Weights of a small transformer language model.
Size: 10 layers, width 160, 2 heads of 64 (1 for keys and values), MLP 640 quick GELU, vocabulary 8192, 3.98M parameters.
Architecture: RMSNorm before each block, normalized queries and keys.
Each number is 50 + 15 x the weight over its row's rms, rounded and kept within 0 to 99. Layers, rows and columns count from 0. The size before them is the row's rms in percent of the matrix's.

# layer 4 MLP down, 160x640, rms 0.113, rows 109-159, columns 256-383
093:30 74 57 37 19 68 74 44 64 45 47 56 57 51 32 76 33 49 33 57 25 45 35 28 33 54 65 58 24 45 39 48 51 68 46 59 58 48 43 60 80 40 66 15 80 50 60 74 45 43 70 36 59 73 42 36 51 54 69 64 43 41 49 50 55 27 45 43 38 53 45 33 50 54 58 53 40 30 54 61 69 60 57 65 38 52 64 62 37 55 43 94 67 29 46 46 43 53 64 37 41 61 34 50 51 34 59 53 47 52 70 10 57 68 64 92 44 17 39 64 47 75 44 62 42 38 49 66
104:14 47 42 23 34 55 40 58 56 52 64 46 72 32 64 44 36 52 57 46 41 61 39 53 56 56 82 26 33 50 56 67 31 52 61 70 53 39 39 48 39 49 64 33 34 61 49 45 30 60 52 49 32 63 51 62 35 34 53 22 43 61 45 54 62 56 56 58 74 58 45 47 72 25 52 63 53 31 62 43 59 43 43 61 53 56 30 51 27 41 62 42 46 35 23 50 56 45 47 61 50 71 57 29 23 19 76 43 39 31 12 46 66 38 52 49 40 31 44 53 44 57 38 34 69 29 61 75
095:42 42 43 33 44 59 55 66 54 61 56 66 41 53 49 30 44 72 36 50 34 52 82 54 73 37 54 41 72 54 35 52 41 53 69 54 56 50 29 53 58 41 46 24 73 44 47 49 57 36 66 49 38 63 52 38 62 59 70 37 20 29 45 22 67 52 59 59 58 39 63 63 39 47 66 35 61 41 32 33 59 43 33 71 71 22 69 71 27 52 63 59 38 47 57 58 62 70 35 58 36 48 42 58 47 61 76 49 45 68 40 41 46 39 76 49 37 50 66 36 67 74 27 48 23 44 60 53
100:34 83 38 28 45 33 56 46 40 12 64 52 36 65 44 50 40 31 41 48 51 70 53 52 55 31 58 47 50 32 56 71 41 58 43 49 62 32 38 59 45 72 66 39 37 55 28 19 80 58 60 37 41 55 70 61 47 43 72 47 45 37 51 66 34 44 27 60 61 70 60 54 49 71 44 49 59 64 46 54 31 48 26 61 61 57 33 66 67 41 58 63 23 58 28 41 40 33 45 53 74 41 14 49 51 62 36 48 47 40 48 61 79 61 59 79 41 19 39 47 43 41 42 58 65 27 64 36
096:42 44 68 57 33 38 74 48 55 53 64 39 36 61 66 28 50 67 63 35 48 45 56 24 64 46 56 65 48 59 48 72 35 74 45 43 63 47 70 36 47 34 34 64 39 56 81 49 27 60 43 45 26 67 32 70 42 65 45 46 33 27 22 69 47 62 45 54 47 60 64 27 48 44 90 48 41 50 50 56 70 63 41 24 56 36 63 47 62 52 53 43 45 65 50 61 46 41 67 68 48 11 50 60 59 66 64 71 63 51 37 38 37 42 52 56 64 37 52 67 49 53 34 84 75 30 48 40
094:33 43 34 56 32 43 32 53 35 48 71 52 48 69 24 45 44 56 24 46 41 51 37 21 59 61 34 57 49 44 49 15 64 67 46 62 61 33 47 40 41 23 34 48 45 64 33 38 36 54 56 50 65 32 65 35 52 79 60 44 68 34 66 56 56 59 46 59 42 33 50 63 31 37 33 50 49 49 63 45 52 46 65 70 31 36 41 45 66 47 65 76 34 72 39 63 45 70 74 52 66 37 39 26 39 18 50 55 39 72 34 00 68 56 61 51 72 53 97 17 53 49 61 62 44 53 56 55
094:57 45 36 57 79 23 55 30 34 55 81 80 33 58 69 72 43 45 27 51 44 69 57 58 57 71 37 18 33 28 53 68 88 58 55 51 41 44 61 83 44 67 79 51 51 60 55 37 59 74 50 28 39 70 44 42 81 52 70 64 49 57 24 61 46 49 28 40 18 62 36 66 52 54 62 61 49 57 55 35 46 35 44 44 50 56 45 34 18 47 34 67 64 44 57 74 47 26 36 47 38 55 56 50 60 52 64 72 44 52 58 67 31 40 30 46 50 70 35 51 35 33 58 74 27 57 47 89
094:73 48 40 62 41 60 31 44 46 58 43 24 76 57 47 49 39 62 35 32 66 50 30 48 60 26 38 70 33 29 42 42 36 37 38 39 50 43 56 67 69 56 61 41 48 43 63 60 36 39 59 36 62 40 54 36 61 46 60 40 47 35 47 27 30 58 41 67 54 40 41 39 62 37 36 40 54 32 66 45 70 44 51 27 33 67 55 27 54 57 63 48 69 38 72 35 26 54 62 40 47 34 54 62 40 31 30 44 26 47 71 50 48 56 48 48 66 52 52 51 58 64 24 61 40 42 57 44
100:43 63 82 53 36 58 53 64 58 90 54 73 50 38 63 72 43 56 44 80 64 32 45 45 58 80 48 37 49 81 54 39 41 55 35 46 59 55 24 29 77 51 55 45 39 49 64 39 63 51 20 44 34 59 84 42 38 65 53 55 64 36 39 59 62 34 70 66 71 47 66 79 84 37 57 55 60 37 88 46 63 57 46 50 54 83 23 62 51 46 52 46 70 68 40 80 51 50 39 59 50 64 37 88 48 31 45 87 66 40 60 72 41 27 64 52 57 59 61 44 49 39 64 57 38 68 81 54
108:27 49 43 41 62 31 31 69 31 58 42 41 47 55 35 57 53 74 65 55 51 61 64 45 42 56 77 69 60 40 46 48 33 48 59 22 50 31 35 52 42 28 72 40 88 71 47 42 52 50 30 70 42 61 68 68 26 38 47 61 62 74 35 38 72 45 31 52 37 56 52 49 72 63 64 43 35 37 53 53 56 42 74 40 44 23 67 73 22 38 91 69 50 49 41 32 44 47 46 37 45 37 50 46 38 65 60 64 35 61 49 64 31 40 53 40 47 29 61 45 50 73 60 55 43 17 66 37
103:67 43 57 29 52 51 41 58 55 59 52 77 62 45 78 40 58 19 42 37 39 57 43 50 55 73 51 45 49 68 39 48 53 32 51 37 52 34 35 55 23 78 29 56 63 51 54 48 44 44 30 64 40 54 68 73 56 35 51 49 51 43 32 48 31 44 21 67 51 71 67 65 43 74 57 38 74 45 78 59 42 65 39 51 52 33 19 48 42 64 73 51 50 51 52 38 64 45 35 51 72 52 39 73 43 38 55 40 58 44 59 57 51 29 38 49 56 47 29 58 37 60 47 68 26 57 39 30
100:49 38 41 40 60 59 20 57 51 75 58 42 51 68 33 69 45 59 69 42 66 54 51 13 25 21 52 45 68 60 51 51 53 54 38 50 43 71 40 22 36 42 78 34 53 53 59 52 21 48 34 33 55 33 28 50 49 26 35 43 47 24 51 58 56 57 56 67 59 47 61 51 54 51 37 59 60 66 69 36 65 50 27 29 38 51 48 34 58 51 63 38 61 59 41 34 47 55 64 39 50 46 32 39 45 42 38 57 47 52 40 46 47 97 55 58 45 52 58 56 53 71 45 46 38 39 40 42
107:66 57 52 64 45 59 60 71 71 21 52 44 33 74 27 45 54 43 67 41 63 62 38 40 38 41 41 61 13 47 43 52 36 47 33 50 45 49 48 69 33 49 47 24 57 35 41 40 60 48 61 53 52 45 59 30 59 61 37 44 33 70 53 25 44 25 56 47 59 40 58 47 48 58 47 39 44 46 63 32 43 76 46 50 45 30 54 63 61 46 69 26 72 58 44 52 44 72 45 34 58 11 35 30 69 68 50 69 41 75 41 28 45 38 66 37 47 52 37 58 46 29 47 46 07 40 28 47
097:62 56 47 51 39 62 59 60 21 55 50 70 60 33 70 68 40 34 59 48 59 47 41 43 45 58 99 73 46 63 37 41 92 65 50 62 66 41 51 26 73 57 34 46 60 32 54 48 28 49 50 63 39 61 48 57 53 46 48 48 68 69 78 41 41 61 89 64 41 45 46 40 52 52 48 26 48 56 24 55 56 62 14 55 32 43 41 39 46 41 68 48 61 60 33 54 67 64 36 67 38 19 36 76 39 41 27 49 54 60 62 57 77 48 45 48 62 34 70 39 21 63 86 42 50 71 41 80
111:72 43 58 42 70 45 34 21 44 47 46 47 38 48 52 46 31 52 41 45 58 52 57 49 59 62 33 70 51 60 36 23 41 51 53 57 54 33 56 61 45 47 28 50 65 51 61 74 67 39 88 32 70 59 41 68 49 45 47 55 40 59 48 28 58 38 61 46 56 59 44 47 65 41 54 47 55 49 30 76 50 13 33 23 73 35 54 56 45 26 37 47 62 43 64 55 42 41 63 50 41 46 61 70 50 51 37 60 39 27 52 38 30 76 55 37 50 43 50 53 42 61 57 40 37 49 23 11
097:44 73 65 66 43 44 60 45 34 32 40 37 40 50 48 42 52 38 58 38 47 53 47 79 41 64 44 45 52 66 45 73 56 47 51 70 35 43 62 73 57 45 58 37 59 45 43 51 43 39 10 33 38 53 41 35 74 43 33 47 67 17 39 44 32 42 46 46 53 50 27 51 25 76 64 61 67 67 81 61 23 48 22 89 62 55 30 24 49 47 38 28 31 66 44 65 49 51 63 33 31 81 45 53 21 42 45 73 51 51 40 67 41 40 37 59 30 48 42 62 53 31 51 49 64 47 48 82
102:47 28 36 68 30 25 52 62 49 40 60 46 62 21 69 42 49 60 59 36 71 66 69 34 30 64 42 73 70 53 35 67 44 64 71 28 44 51 48 51 40 74 44 13 40 41 45 49 49 46 45 44 39 69 47 62 44 43 84 40 51 60 38 81 59 14 56 66 30 48 27 57 53 54 36 60 63 38 00 36 58 63 40 41 29 55 44 45 69 47 36 54 58 31 64 48 37 75 82 37 40 46 53 49 42 59 65 40 62 51 50 41 48 79 49 33 17 50 62 47 26 37 40 66 72 56 64 70
100:69 55 48 60 59 44 63 30 65 13 61 77 56 64 82 63 59 49 31 40 51 36 51 73 34 55 38 52 54 48 60 63 56 73 53 59 66 59 47 70 52 70 31 26 74 44 43 53 66 57 64 56 57 70 59 79 43 50 61 33 48 34 51 55 46 41 39 38 53 80 64 42 43 23 48 66 49 40 37 57 37 55 54 39 76 71 57 61 55 30 38 66 46 42 30 68 71 47 60 62 63 72 40 43 23 44 26 36 43 43 41 52 92 31 51 73 52 54 53 43 56 79 36 59 64 52 80 20
108:39 80 46 64 65 21 50 40 64 44 48 52 45 52 40 28 47 48 90 35 47 39 63 33 48 80 50 70 54 51 35 80 39 53 37 25 36 42 43 46 66 36 42 50 50 41 40 54 40 46 30 62 50 49 23 56 54 35 49 77 29 68 56 71 54 44 20 35 19 75 47 44 48 49 39 64 65 57 71 53 61 67 61 70 54 28 42 43 49 68 52 62 44 50 26 21 78 40 34 42 58 41 58 38 41 52 65 61 72 32 58 65 34 64 29 34 47 64 40 68 48 25 52 69 36 72 59 75
100:59 47 42 64 57 54 55 65 61 38 44 39 47 40 37 47 42 52 58 48 71 34 82 34 29 45 57 51 21 38 42 52 58 33 45 54 63 54 54 38 48 30 62 48 37 65 31 42 59 87 42 43 57 57 55 57 38 29 37 75 55 08 46 62 18 65 31 44 75 81 39 49 45 53 69 44 61 25 63 60 23 61 55 73 72 58 63 45 37 61 68 57 68 59 36 36 51 41 63 54 33 42 36 36 44 52 57 66 65 59 59 37 53 37 42 41 37 43 31 49 59 41 54 37 69 33 68 34
094:40 55 35 26 41 65 46 57 53 58 39 38 18 30 49 45 52 26 37 75 35 53 43 47 64 35 76 61 30 48 41 75 59 83 53 56 50 29 60 57 38 52 93 51 39 40 56 58 41 20 49 40 25 41 27 16 50 41 47 10 37 99 62 52 51 35 66 50 59 47 84 33 45 55 56 35 57 38 74 45 58 40 40 52 60 74 41 63 62 54 58 60 50 51 32 28 50 51 23 45 61 45 29 28 57 41 57 46 38 65 49 56 76 36 62 53 54 29 40 60 54 59 64 76 48 47 65 84
100:45 73 32 55 42 32 55 66 39 33 55 51 48 57 27 29 48 59 21 53 59 33 52 45 54 69 23 32 41 21 51 48 38 35 43 43 59 60 51 61 57 27 74 48 78 25 51 46 33 56 27 46 22 46 44 52 47 36 46 42 57 37 60 55 68 45 47 54 54 61 53 47 42 52 52 53 76 69 32 11 69 19 25 59 46 69 59 50 45 44 31 58 44 38 33 50 43 49 36 71 46 61 35 63 45 49 39 38 76 40 52 74 63 55 58 75 48 65 48 39 85 67 69 26 52 55 22 42
091:38 34 69 50 45 42 60 42 33 26 33 52 43 66 65 55 58 64 50 32 61 73 47 49 74 60 50 35 22 62 58 40 61 50 43 70 62 43 62 64 68 60 43 36 67 28 49 78 63 49 50 55 46 51 55 35 47 47 29 63 56 55 45 38 53 53 44 55 50 12 74 44 64 72 47 22 46 66 49 40 47 46 53 46 46 44 60 24 38 38 50 40 69 43 54 71 68 77 43 58 42 58 62 54 64 27 56 49 32 65 52 54 75 65 68 51 48 32 69 23 58 79 44 60 39 35 39 56
088:56 71 57 41 30 60 67 73 73 42 31 71 54 54 67 42 52 46 43 57 16 21 35 89 54 41 29 51 42 56 51 40 26 55 84 35 35 41 65 62 24 35 44 50 87 55 45 43 32 23 64 47 43 76 45 67 47 45 32 44 81 67 59 49 62 41 54 33 43 75 66 69 56 44 63 40 45 76 35 39 64 39 23 30 55 51 80 74 40 45 12 43 22 43 53 65 48 54 43 41 41 60 73 46 62 45 28 51 51 66 46 71 47 43 96 47 59 59 57 56 48 58 55 34 16 71 68 50
104:43 42 28 44 84 38 50 96 53 62 64 52 40 48 39 80 45 51 61 39 52 39 72 60 54 57 50 42 12 39 45 53 54 47 25 60 85 63 41 74 39 28 60 23 56 28 84 46 18 46 55 46 42 71 33 26 52 29 70 54 75 79 56 93 48 52 69 42 33 45 35 51 47 66 23 57 72 56 64 44 52 71 55 35 66 26 51 88 53 51 55 51 62 57 32 32 73 62 41 44 23 59 38 59 60 35 94 38 34 70 44 60 60 48 61 39 29 64 48 56 43 57 45 41 54 57 62 17
093:54 45 48 36 60 70 47 67 34 39 53 47 42 37 60 71 87 41 44 54 70 48 61 57 41 49 64 67 59 77 32 45 42 42 73 49 58 59 49 74 40 45 45 49 57 44 65 42 42 44 33 60 51 55 70 42 67 68 44 38 32 46 40 65 64 30 39 62 24 29 44 63 42 45 48 45 81 69 49 28 53 48 29 29 62 76 25 59 61 63 59 35 37 21 42 28 83 57 49 55 64 70 55 80 34 24 50 50 71 30 39 42 72 61 47 29 67 59 46 69 43 82 59 53 46 57 39 45
096:81 44 57 68 39 76 57 57 50 46 44 51 46 66 41 57 63 78 26 60 20 45 68 43 48 58 54 55 55 53 32 60 57 47 71 68 46 69 59 49 47 51 21 40 41 41 41 42 55 41 21 44 77 40 49 61 27 60 34 59 39 50 64 59 54 63 77 44 60 59 50 39 30 33 39 54 47 34 64 60 50 66 77 67 30 55 60 44 32 46 62 38 66 55 66 62 60 34 84 20 53 43 42 33 42 43 52 44 45 84 57 49 56 46 47 63 56 52 46 73 44 57 51 68 46 40 37 88
098:59 78 51 53 41 52 33 68 52 54 48 71 49 52 47 52 36 52 24 67 37 36 43 35 36 43 63 29 67 48 49 43 44 02 31 63 47 19 57 09 68 48 26 58 38 51 66 43 54 37 46 49 34 41 46 50 62 55 28 34 37 54 45 17 80 71 45 46 39 81 83 99 73 65 40 43 36 56 56 72 80 69 33 45 34 00 59 38 48 43 41 51 27 64 70 48 65 67 65 56 29 50 84 54 53 39 48 40 53 52 56 63 52 44 71 35 58 72 58 58 40 53 56 13 21 64 30 14
097:58 41 52 56 45 55 34 44 63 41 38 42 41 64 55 35 89 38 34 28 55 44 50 66 31 46 49 65 38 67 51 71 53 55 53 52 42 59 51 62 37 70 36 59 31 38 59 64 32 59 35 59 49 68 44 52 37 51 68 65 33 64 44 38 35 33 60 38 44 55 52 64 25 67 41 30 61 61 93 66 33 64 67 30 55 49 49 35 19 41 42 62 46 40 70 60 65 49 48 53 54 46 38 61 52 39 53 49 51 32 25 37 41 49 45 65 58 59 71 37 36 24 51 65 58 52 60 44
091:71 87 59 51 56 58 49 62 41 50 50 63 43 31 59 42 63 38 37 60 19 43 36 37 50 47 72 39 80 46 34 46 45 42 63 28 12 46 57 51 40 42 75 27 45 51 66 34 43 49 41 60 60 43 36 61 58 63 57 38 54 13 32 60 61 47 37 57 60 75 46 25 84 49 63 40 50 42 44 55 39 22 29 56 54 50 53 77 38 66 53 32 53 38 71 52 32 63 49 63 46 33 52 50 40 50 29 37 46 36 32 61 63 48 42 29 54 29 36 68 41 44 31 60 50 48 47 73
097:54 69 15 53 74 71 49 68 50 36 23 21 48 71 47 59 47 49 67 47 35 69 54 53 48 73 45 27 62 40 31 39 50 25 39 43 46 71 55 32 34 66 60 59 59 48 36 39 64 40 46 60 54 57 49 45 60 64 36 68 76 59 36 40 39 59 36 40 40 42 67 57 41 58 74 58 55 35 63 53 51 76 63 50 61 62 64 81 58 30 55 45 67 63 50 40 45 71 42 28 43 43 29 33 45 74 71 39 55 55 56 64 46 47 44 14 77 46 54 72 60 54 71 59 37 46 86 46
093:21 58 51 45 48 48 39 45 47 60 43 41 27 47 51 38 74 48 57 77 65 58 66 49 33 53 45 52 45 46 39 57 21 48 45 29 35 60 46 61 49 44 73 43 69 27 44 45 39 36 45 51 33 59 43 50 43 42 54 42 66 52 64 48 26 39 42 41 55 29 33 31 28 38 01 46 39 55 51 32 43 58 54 65 56 75 53 52 49 45 66 46 59 57 48 37 49 39 43 42 48 44 19 61 56 49 38 40 63 27 58 74 61 55 30 64 50 51 47 44 28 60 19 57 99 45 75 50
096:74 28 63 63 55 58 44 49 75 55 53 45 65 63 55 57 60 68 30 13 54 75 46 06 64 51 23 44 45 37 45 58 49 57 58 36 49 42 63 55 43 52 53 68 27 54 39 57 57 37 44 50 52 57 56 67 15 52 26 46 46 57 31 61 47 47 94 62 82 44 48 60 29 43 51 24 44 53 58 60 52 45 41 31 51 26 64 37 50 48 41 27 51 39 63 38 46 62 63 54 57 55 23 62 66 40 65 53 45 56 52 48 26 27 52 66 59 39 56 29 57 48 86 46 65 67 41 68
100:67 44 57 74 40 58 63 55 64 31 87 59 61 54 81 56 50 34 58 53 42 48 54 76 48 35 47 45 43 07 51 50 27 48 72 37 35 61 51 76 51 71 54 32 67 60 60 59 45 44 37 28 62 59 65 58 41 11 65 52 73 74 53 82 52 33 49 58 37 56 26 58 44 57 49 67 59 42 75 27 35 54 57 81 55 64 33 44 54 47 21 57 42 41 57 54 57 63 71 50 55 55 31 54 64 49 47 65 67 41 34 53 26 82 65 49 67 59 63 59 31 37 62 55 49 41 41 56
116:30 67 46 53 53 82 37 53 80 34 42 37 36 47 54 36 59 38 35 33 30 74 37 55 47 61 42 34 58 62 61 73 44 62 69 45 49 65 56 55 56 56 71 51 58 64 47 44 48 49 52 34 45 68 71 52 19 24 36 55 39 68 50 36 56 51 50 45 43 74 48 66 30 43 41 62 67 49 58 56 12 67 54 74 70 50 35 32 67 76 43 26 35 56 40 62 58 48 37 37 19 50 64 42 70 50 52 81 81 72 34 92 67 33 56 39 66 67 45 61 56 31 35 55 45 52 58 30
120:27 44 99 62 28 80 50 36 73 41 60 51 30 59 38 39 60 64 39 63 34 48 40 53 33 45 71 26 42 46 50 60 41 48 55 48 49 51 48 64 40 31 37 43 78 67 32 47 48 64 55 93 62 45 42 65 26 55 28 58 59 58 55 56 33 57 22 43 22 49 38 82 54 38 49 32 86 62 65 61 36 62 40 48 56 69 70 51 59 31 38 79 29 41 28 54 53 58 34 80 34 48 37 25 42 44 40 35 75 55 55 58 48 29 53 46 45 59 48 80 77 57 48 45 36 36 36 43
091:39 71 44 64 51 37 34 31 59 23 50 65 45 32 63 51 52 39 56 49 28 74 50 53 75 56 46 39 61 45 30 64 65 49 73 23 31 43 44 43 65 34 44 46 27 53 64 60 54 28 45 48 48 54 35 59 60 58 36 73 48 76 41 83 42 41 28 49 47 43 49 69 46 87 33 67 56 52 66 39 42 50 68 89 68 67 47 50 49 68 29 66 36 31 51 48 63 60 62 39 39 77 45 52 50 69 19 34 14 50 39 81 50 55 52 75 26 34 28 75 23 34 32 45 84 49 67 36
104:59 38 56 52 62 30 40 61 64 50 67 61 69 33 30 75 35 56 41 59 41 28 56 61 71 46 58 44 38 36 56 46 55 53 48 58 67 54 43 47 32 49 31 56 43 44 46 60 54 40 28 43 44 30 48 45 49 50 19 62 36 28 61 39 57 51 79 45 85 26 40 53 43 47 58 62 47 40 75 39 46 26 61 41 41 40 51 14 56 54 36 54 38 55 55 46 65 31 37 40 70 36 44 66 52 56 80 70 52 47 33 37 41 55 24 57 60 37 46 29 38 17 56 41 26 32 69 49
091:62 38 61 82 34 29 45 85 44 31 39 40 64 43 39 44 40 44 62 38 23 53 21 47 39 64 27 48 39 56 33 45 47 66 46 50 48 49 55 46 53 52 52 53 34 43 58 48 58 38 68 48 59 44 48 32 47 77 48 66 43 46 62 51 42 40 40 30 66 44 57 55 55 21 40 53 66 58 29 59 47 91 59 55 61 19 65 70 61 50 51 37 16 62 15 27 08 51 59 68 54 40 23 53 21 43 67 48 56 20 41 42 70 43 49 38 43 44 72 55 33 43 69 58 90 50 48 58
103:45 35 46 34 61 41 55 48 69 46 52 47 43 49 21 10 64 38 57 62 43 16 61 25 61 46 52 56 39 42 26 70 53 66 66 41 19 71 26 70 27 60 56 29 77 30 53 47 44 48 61 47 34 71 59 56 49 30 44 48 72 67 40 38 49 22 76 52 63 51 37 65 39 57 70 37 47 30 80 47 60 51 57 69 64 84 65 40 44 53 37 44 32 53 06 28 50 54 45 50 64 60 49 50 47 35 28 61 49 49 45 77 66 41 69 45 68 37 44 66 64 42 46 52 93 61 48 53
105:17 60 33 26 64 42 35 47 68 49 24 38 65 39 47 54 49 63 36 44 67 36 46 35 28 28 82 70 48 53 62 41 35 30 63 45 57 42 66 52 64 61 52 45 58 41 38 30 48 41 36 45 51 72 41 50 61 66 26 21 58 44 54 41 50 30 49 53 60 08 47 96 38 57 50 59 57 77 60 32 49 65 44 70 56 53 64 42 58 42 43 44 21 54 33 29 52 62 46 68 45 62 56 44 44 38 67 41 47 62 47 48 71 43 61 29 42 62 33 44 66 55 51 30 59 32 41 11
123:62 61 59 62 88 70 53 61 67 44 80 41 46 34 65 41 39 00 59 57 45 39 55 60 48 62 41 33 39 48 69 53 38 59 37 71 50 66 38 33 58 46 48 51 29 48 22 21 40 55 39 43 31 49 63 54 57 46 38 50 60 80 61 46 08 57 32 38 92 38 29 39 57 38 61 45 19 50 44 46 40 61 59 68 38 60 28 39 23 36 57 46 58 54 41 30 40 54 53 40 39 55 43 52 70 87 61 40 72 42 54 44 72 57 46 32 71 54 36 40 51 30 45 51 65 56 34 33
096:48 50 60 22 48 29 29 48 24 35 37 44 52 58 48 63 24 41 37 48 46 55 80 43 71 32 22 67 62 58 38 28 59 39 42 42 66 35 35 32 50 33 54 40 62 58 50 56 35 62 83 41 44 43 45 43 57 52 60 49 34 32 22 49 51 72 38 53 40 64 41 26 39 38 30 58 33 22 69 53 52 49 53 40 45 31 42 70 51 45 47 45 61 77 60 49 60 28 68 49 46 60 65 57 34 41 58 61 69 49 61 23 51 60 60 49 60 41 46 40 56 53 62 86 17 65 61 62
095:62 21 58 39 43 54 28 57 37 74 58 43 65 45 42 80 55 49 56 35 34 51 39 59 51 70 34 77 65 65 55 51 62 52 59 51 30 42 68 28 50 33 63 53 36 77 80 55 69 37 46 38 56 57 54 74 40 99 41 80 54 31 19 56 59 35 50 55 54 74 65 49 73 48 41 55 44 38 70 71 71 52 61 42 64 50 45 44 68 35 62 38 37 43 58 52 51 52 44 32 41 48 53 46 47 61 46 45 41 62 40 54 29 50 40 34 28 27 41 57 61 23 60 77 52 50 92 57
101:52 42 51 68 70 54 63 31 59 29 38 51 67 48 47 21 76 46 47 40 53 23 52 23 43 19 64 52 29 65 45 56 48 40 49 59 54 32 37 76 14 65 43 74 68 52 54 41 52 61 53 66 48 56 63 47 26 64 37 54 40 71 56 37 46 53 18 48 56 73 63 63 48 46 71 48 65 43 55 58 45 65 28 50 64 43 60 37 55 43 56 62 73 66 57 37 97 50 43 55 62 38 50 26 52 42 51 68 43 54 69 39 34 33 41 58 44 40 44 57 49 75 28 29 57 54 81 68
091:46 68 43 41 38 23 37 30 25 59 36 63 53 37 48 50 31 55 28 58 56 57 54 66 36 61 52 69 52 54 47 40 32 20 44 44 75 61 52 61 49 43 59 66 52 51 54 51 58 65 39 42 50 45 50 38 41 86 58 29 62 59 48 29 66 32 34 65 45 49 35 64 34 42 59 67 61 70 71 49 49 48 52 86 39 45 59 38 61 69 86 62 17 64 55 32 60 55 45 63 80 52 93 50 61 48 42 38 51 86 53 28 36 52 66 27 49 57 53 32 47 22 51 60 17 54 63 77
099:33 65 60 57 69 28 55 46 29 52 53 88 41 44 57 63 36 53 31 60 34 58 62 85 64 58 28 41 50 63 60 87 86 70 40 35 70 57 42 68 58 86 43 58 67 57 66 44 34 59 62 34 66 60 62 69 33 57 53 45 50 66 61 45 71 88 77 54 31 33 38 49 74 69 45 56 45 58 51 48 54 50 38 21 59 49 28 74 55 46 52 69 37 97 47 67 48 32 49 58 60 48 83 81 51 36 32 77 43 57 57 52 29 48 42 62 27 27 67 52 52 36 63 73 15 47 53 25
103:41 31 45 39 37 70 68 36 30 35 53 29 49 40 47 68 59 56 51 43 19 42 68 45 44 62 42 25 44 47 54 44 20 57 38 19 70 52 45 41 40 65 54 19 39 50 39 53 36 43 46 57 33 39 52 50 68 52 65 59 35 48 50 60 58 41 75 57 27 55 34 58 62 38 70 51 55 63 62 41 64 50 71 34 30 48 30 54 69 65 59 43 51 47 42 50 51 72 62 65 49 55 46 70 56 53 74 59 36 70 22 21 50 49 67 60 86 51 46 77 51 46 64 57 00 61 28 21
095:31 47 38 57 17 43 25 47 38 28 26 27 36 37 74 38 64 39 33 45 77 56 55 34 51 72 32 62 50 40 26 61 18 45 68 21 47 75 60 61 66 51 66 33 62 45 63 46 33 30 72 47 55 55 52 43 65 43 68 54 71 36 92 67 47 45 39 37 47 48 78 39 43 37 34 45 60 37 42 47 59 42 61 47 51 36 43 81 31 53 61 54 75 39 44 69 41 50 52 30 48 42 29 64 82 70 44 32 50 61 68 47 65 76 33 49 71 53 27 31 17 51 81 35 18 19 63 54
101:77 63 25 55 70 42 57 55 49 46 41 26 51 60 69 23 56 20 70 40 45 39 73 64 45 30 20 40 60 24 63 50 57 46 54 48 49 66 32 62 46 34 68 43 55 40 24 61 40 40 65 60 40 88 66 48 55 46 84 63 31 49 35 67 39 71 44 68 61 38 21 83 54 49 87 52 63 31 81 34 37 63 75 40 49 48 43 47 42 51 20 55 40 53 37 62 48 61 01 43 45 62 50 65 59 56 75 61 39 31 35 44 54 68 37 39 70 49 50 55 55 43 73 42 32 55 45 35
102:51 37 34 59 36 49 38 49 34 84 43 66 50 73 70 47 27 45 60 33 26 60 56 50 53 46 34 67 79 50 35 48 61 47 46 52 37 36 57 39 61 49 65 49 24 53 34 45 50 58 15 31 59 41 13 24 44 39 54 31 55 26 55 29 59 66 61 48 64 39 27 24 68 67 19 51 40 64 45 55 61 35 68 37 26 66 29 59 50 61 74 50 47 36 49 51 17 19 38 63 60 51 40 50 20 52 60 44 59 33 58 66 46 73 19 60 57 41 80 80 45 43 74 57 40 28 11 51